Weights of a small GPT-style language model, trained from scratch on English Wikipedia.
Training: a variant of Muon for these matrices, 4685 steps.
Each number is 128 + 24 x the weight over its row's rms, rounded and kept within 0 to 255. Layers, rows and columns count from 0. The size above them is the row's rms in percent of the matrix's.

# layer 9 MLP up, 512x128, rms 0.182, rows 255-279, columns 0-127
size [111  88  94  89 100 100 102  92 100 102  89 113  95  93  95 100 102  93  81  97 105 111 107 103  85]
[[104  76 103  90 160 148 133  92  95  88 176  70 131 126 121 150  84 111 132 116 111 161 129 173  97 152 101 114 117 144 107 141 132 100 132 146 115 144 131 121 164 148  99 161 124 112 157 158 111 144 141  93 124 120 133 124 167 137 122 101 116 141 139 127 130 107 157 124 111 137 177 116 127 109 146 140 161  78 103 122 134 177  80 120 163 123  90 111 115 152 128 115 118 139 123 166 144 133 143 128 128 147 103 115 109 124  83 149 121 149 133 125  95 110 184 142  74 139 129 155 148 131 129 143 161 132 146 122]
 [136  66 154 140  90 160 155 132 122 130 107 146 129 146 126 105  95 159 134 108 118 144 130 135  90 131 125 147 132  76 139  68 110 114 124 166 125 111 100 156 152 142 127 148 117 112 129 108 138  87 109 127  99 148 102 145 110 128 137 112 147 168 142 123 104 173 163 123 101 150 156 146 169 132 145 119 127 113 152 134 118 121 109 127 170 167 103 106 123 156 154 139 110 158 104 135 113 128 100  94  90 167 160 120 140 115 123 148  68 123 106 171 126 128 168 161 111 147 149 154 164 136 127  77 139 130  93 125]
 [150 125 116  91 147 165 170 144 108 142 122 111 104 137 124 131 101 133 147 104 145 126 151 147  79 117  99 186 137 164  97 102 108 142 174 139 140  97 118 130 125 117 142 166 165 112 128 103 158 107 128 111 122 137  90 157 101 122 111 116 116 101 125 127 130 127  47 128 108 171 148  85 152 131 137 138 147 130 130  63 122 126 129 140 125 136 139 162 142 100 114 174 106 125  92 129 122 129 153 149 162 157 120  91  90 117 124 140  96 125 124 147 151 100 146 122 101  99  77 127 140 149 112 102 117 107 128 158]
 [134 102  95  89  90 100 140  95 136  91 119 111 112 125 102 118 139 160 110 116 143 131 115 185 140 180 135 159 123  98 116 152 106 140 139 100 148 105 119 130  94 124 142 145 119 122 172 106 131 121 107 151 135 146 160 138 135 106 142 121 128  81 135 121 137 147 175 100 108  82 208 150 138 148 128 127 130 128 120 125 136 140 118 123  75 132 136 124  84 132 118  74 127 135 132 152  90 128 108 124 134 130 109 132 127 116 191 125 107 113 106 132 116 152 136 113 128 107  96 206 120 168 150 109 128 129 123 138]
 [ 96 112 105 112 168 101 137 157 116 138  96 137 136  94 136 123  74 116 143 128 176 142 162 113 132 128 102 116 155 105 118  95 135  92 137 154 109 157  75 146 213 121 145 120 137 114 153  84 117 113 134  84 114 132 111  73 144 154 150 103 122 136  87 118 106 156 153 118 156 153 154 101 123 132 111 114 116 106 106 133 141 137 114 119  84 164 116 120 145 151 100 132  88 124  90 107 128 142 164 156 119 144 113 136 105 149 108 142 140 123 166 152 141 145 140  99 163 158 130 104 127 130 124 121 124  83 132 112]
 [166 176 142 121 143 127 121 150  98  92 138 122 163  89 142 154 139 126 141 122  86 114 127 132 103 145 120 127  93 137  71 106 107 129  74 129 133 161 136 133 125 128 122 120 101 149 147 124  99 134 104 136 139 134 150 101 140 162 134 148 135  99 123 102 103 126 149 125 108 120 160 109  57  99 120 139 117 115 158 147 122 127 142  99 134 111 184 104 160 126 141 157 144 116 115 145 134 155 137 162 130  89 142  55 117 147 125 118 111  90  81 120 146 113  61 152 112 133 151 130 151 111 156 122 135 130  86 128]
 [145 161  96 132 146 121  72 143 127 110 144  84  81 133 134 130 144 139 153 172 112 148 135 151  97  86 134  98 148  97 104 111 103 122  73 126 109 135 133 121 149 147  94 133 105 110 135 167 116 104  90 140 159 122 134 151 105 129 172 120  86 119  81 116 111 133 111 142 107 107  98 108 139 101 131 153 111 110 130 101 157 152 123 101 138  96 136 112 133 141  74 101  99  90 116 110 125  99 139 131 165 138 115 150 109 122 138 124 136 106 139 145  88 158  95  96 124 155 100  79 135  86 132 120 114 127 119 175]
 [165 188 141 126 149 136 149 112 103 103  71 112 161 130 195 104 148 116 131 117 155 111 135  98 118  79 134  98 116 137 134 117  82 133 115 124 104 114 127 157 138 128 168 162 111 134 146 163 101 172 121 123 148 140  88  71 120 118 172 176  99  81 172 163 109 105 144 126 122 126 134  85 140 136 149 111 149  87 133 140 121 131 117 115 154 127 129 125 102 131 113 109 145 125 116  97 124 144 104 147  88  82 146 144 150 103 150 104 139 132 168 146 144 144 106 130 136 104 126 131 148 141 125 107 126 140 130 136]
 [169 163 104 138 128 150 100 115 122 169 101 132 149 128 122  68 127 142 124 148 119 122 140 116 184 176 120  93 154 131 110 122 124  87 144 120 121 126 104 109 156 137  86 147 120  63 107 139 166 130 160 103 124 119 160 149 104 112 134 151 139 142  99 133 138 128 103 130  96 144 171 143 123 138 151 116  97 107 123 143 110 109 121 142 125 107 111  89 152 127 132 160 147 123 147  89 128 144 155 103  79 147 134 171 140 141 156 136 168 119  99 129 132 168 147  99 106 151 165  80 105 108 119  89 146 159 134 107]
 [133 140  72 139 165 129 117 147 108 119 154 121 156  89 163 123  98 133 118 112 105 121 128 103 138 109 117 149 156 142 140 148 107 159 104 175  85  96 169 141 132 110 114 142 115 105 115 156 157 146 110 145 167 132 129 130 112 117  99 158 115 132 131 129 149 147 144 136 146 112 102 126 133  71 140 139 127 158 160 122 144 113 125 134 100 150 108 123  93 112 115 134 121 134 137 132 134 105 119 110 100  81 157  78 126 133 186 103 189 112  92 171 104 111 127  84 131 143  75 100 162 133  79 125 122 150 118 151]
 [128 185 141  76 106 126 148  97 126 136 129 107 136  94 149 102 141 117 114 123 162 112  92  93  84 148 135 118 103  99 140 126 118 155 164 132  92 104 144 117 105 111 156 185 122  86 140 124 129 154  98 164 179 138 120 124 126 160 141 104 111 125 106 112 145 110  76 127 113 167 143 128 104 110 106  99 131  87 173 132 121 116 103 103 132 150 124 129 141 123  92 140 133 133 102  69 108 145 114 126 167 114  73 145 100 132 110 128 161 106 134 149  96 120  96  89 102 130 143 121 125 140 130 132 129 119 128 171]
 [156 148 101 154 155 122 158 128 140 146 115 113 130 133 116 114 114  92 129 106 101 194 148 126 156 107 151 113 159 147 135 165 145 129 133 201  89 138 120 101 139 123 146 130  94 141 108 160 109 122 129 104 117 154 102 147 160 144 114 102  87 111 126 140 130 130 130 139 165 145 180 119 114 164 141 144 133 148 117 141 106 143 137 153  96 115 105 138 128 111 125 148 122 138 146 133 129 129 111 110  86 158  85 166 124  88 116 153  74 127 114 120 136 107 144 174 114 123 170  79 188 116 125 164 162 153 130 124]
 [136 100  87 121  93 141  89 101 128 127 135 127 121 126 133 162 116  81 156 113 164 169 145 157 149 112 125 103  99 128  95 160 127 164 112  76 122 116 129 156 159 121  91 158 132 151 154 173 121  76 135 148  98 180 114 121 101 112 112 153 136 125 108 155 150 103 130 145 101 164 130 146 126 120 154 135 158 167 155  80 139 104  69 136 104 116 125 127 154 111 116 108 140 142 150 124 113 104  93  96 140 119 153 135 125 112 167 151 133 137 158 177 131 129  97 136 135 163 132  98 105 126 147 124 116 163 140 124]
 [108 147 108 135 131 188 147 159 131 140 158 131 128 121 115  73 108 137  86 109 152 130 153 119 108 114 122 144 133 125  99 169 138 137 154 120 116 139 100 148 142  70 111 112 106 166 142 122 144 164 114 202  97 119 171 133 135 109 117 106 119 166 125 126 147 162 137 188 130 114 145 118 109 155 111 123 132 121 103 138  88  97 159 143 124 119 130 129 136 123 180 101 169 130 110  92 130 116 122 139  96 113 117 160 120 123 164 131 166 147  85 158 129 123 130 152 112  95 123 105 155 124 132 103 141  93  82 121]
 [129 132 131 136  76 143 151 111  91 142 131  82 165 143 131 115 105 107 125 100 112 128 131 120 143 167 141  98 132  65 108 134 119 115  96 166 111 111 139 122 104 125 164 136 115 169 112 119 132 121 147 119 126 127 163 141 125 205 159 147 152 166 124 138  88 119 136 130 159 103 146 129  92  83 125 129 157 133  79 146 105 130 125 129 141 143 170 139 164 178 190 138 113 164 138 108 116 129 114 145 110 133 108 102 130 154 129 104 138 108 137  91 105 141 148 121 107 116 169  95 164 160 100 130 128 118 134 135]
 [169 121 102 144 118 120 150 144 132 125 126 111  75 160 115 110 122 119 146 142 101 122 149 114  90 200 187 154 147 145 139 104 130 137 121  98 123 174 140 134 134 116 122 133 116 138 140 125 133 163 118  87 148 180 152 110 170 139  96 132 126 139 120 135 104 147 135 132 125  97  81 103 123  93 124 129 167 156 129 113 141 118  72 119 154 134 127 110  98 101 108 127 108 114  93  76 133  95 129 140 139  99 108 124 120 121 152  88 106 136 108 170  95  99 103  85 135 150 127 111 144 162 148 142 104 158 131 160]
 [160 125 166 109 138 123 143 159 125 140 143  90 128 129 142 130 194 131 148 128 155 159 146 110 113 162 129 118 131 136 122  74  85 121 157 160 128 143 150 154 134 115 130 132 118 142 124 164 128 114 108 155 150 140  90 126 127 154 117 114 125 136 158 118 137 134 103 139 153 124 165 169 166 148 150  87 149 133  87 153 123 108 115 100 142 133 175 191 143 144 128  76 154 136  92 126 109  84 115 179 114 158 126 160 113 180 130 125 100 144 131 136 130 106 161 132  94 136 108 121 106 143 122 143 173  98 131  96]
 [112 153 126 190 123 119 137  99  95 138 115 127 104 113 114 152 157 159 112  89 105 122 121 157 122 148  92 146 160 106 110 159 100 126 130 152 115 145 125 152 147 101 153  94 156 171 149 120 128 125  84 140 140 110 146 177 161 186 122 142 120 100 152 166 127 190 134 156 133 139 126 124 132  83 117 184 111 100  99 145  98 134 124 143 158 168 131 122 201 103 127 110 153 138 137 123 118 165 112 167  89 147 130 129 126  98 133 149 121 105 143 151 132 142 144 131 124 131 123 145 124 163 121 138 122 122 107 112]
 [ 89 115 102 148 129 141 100 138  79 142 154 156 119 160 144 109 113 152 141  99 110 150 114 110 147  80 175 157 153 156 145 125 143 109  86 109  96  97 134 105 164 110 129 114 131 119 125 123  95 148 111 103  87 145 152 168 112 112  96 161 135 140  99  87  94 162  93 174 117 151 105 101 113 113 158  93 152 143 144 156 129 107 129 135 131 118 106 165 148 151 116 123 150 112 137 129 136 120  98 109 159 126 132 121 151 142  79 112 191 102 150 131 130 157 118 159 111  96 129 119 167 138 121 119 154 136  99 145]
 [155 132 120 109 110 155 162 145 132 147 167 127  83 151 162 130 105 131 156  81 164 114 108 135 169 113 141 147 135 159 121 116 102 186 150 171  84 112 125 137 169 110 121 127 122 133 146 119 129 127  89 143 112 129 138 162 127 109 140 112 159 123 138  84  75 147 138 113 128 108 148 136 118 129 134  92 117 150 113 140 109 123  96 103 131  95 183 136 117 163  92 137 121  89 143  77 110 143 138 126 147 155 181 115 144 138 122 124  53 131 109 124 133 114 105 133 119 121 153 129 115 132 134 186 129 137 103 141]
 [183  81 159  87 140 131 108 105 125 163 141 157 110 133 112 129 117 141 120 118 135 135 155 146 122 124 147 114 103 153 125 158  90 104 167 178 137 122 128 124 137 125  86 149  74 140  98  98 137 141 124 108 146 143 146 118 135 125 139  95 173 173 126 147 143 140 125 172 152 147 112 145 167 107 142 124 139 117 104 132 106 139 128 127 171  83 135 106 141  95 133 101 151 122 117 145 143 129  95 134 170 173 134 136 141 141 150 156 138 120 116 151 154 125  68  79  73 166 144 100 108 120 131 156 129 149 140 142]
 [108  72 117 112 123 121 146 133 173 138 121  72 116 147 156 107 158  70 131 112 130 140 172 110 162 109 119 177 119 132 175 156 100 121 154 151 144 120 119  83 134 144 108 140 155 125 143  96 173 116 132 139 102 102 116 115 122 142 113 130 128  91 154 134 134 153 124 150 138 124 200 150 105 164 162 151 117 123 141 125 151 111 147  95 101 132 131 140 121  90  95 133 108 156 122 115 135 173 143 145 161 106 151 103 118 111 103 100 119 109  98 145 115 162 124 118 122 154 128 111 164 129 135  81 117  87 134 122]
 [129  92 126 148 137 122 137 129 130 102 173 153 114 157 143  93 133 169 128 122 136  98  99 104 127 149 131 138 127 132 138 116  90 156 112 154 108 144 106 145 140 147 127 161 174 160 157 112  90 168 118 143  90 130  98 149 107 149 164 119 157 132 160 104 135 150 128 149 111 144 131  99 143 106 139 116 133  98 116 128 130 105 131 161 117 145 108 132 118 122  83 131 103 141 116 121 117 147 170 134 169 183 146 109 122 129 129 115 178 158  73 141 155 116 143 129 108 150 124  77 118 141 175  93 163  70 154 171]
 [128 161 145  91 145 100 131 155 114 170 132 100  94 144 108 128 150 107 149  99 120 122 108 109 113 130 175 149  91 117 153 131 166 201 122  94 159 134 105 119 134 140 136 134 125 119 137 124 126 143 117 101 125 135 138 137  99 120 100 106  59  80 136 106 134 139 142 100 135 165 100 145  93  87 128  79 122 106 149 137 138 157 131 143 174 169 150 161 125 120 129 103  81 113 160 147 107 106 116 110 120 134 134 133 110 146 149 124 142  84 117 164  93  97 108  99 142 114 130 112 173 104 134 144 148 140 121 149]
 [174 102 105 106 125 130 131 117 106 100 103 106 100 119 112 107 125 118 134 102 109 142 125  98 165 176 164 105 143 134  95 159 136 141 121 101 122 149 143 125 152 131 126 135 123 135 140 143 134 155 132 120 142 148 162 102 116 120  70 122 153 132 113 144 114 141 146 139 121  89 142 155 131 102 124 118 161 121 136 137 103  79  86 147 126 108 161  61 146 162 146  85 133  84 151 158 120 128 111 102 131 170 112  95 166 154 162 122 113 110  80 159 139 126 159 180 100 131 137 139 128 137  84 132  78 134 131 104]]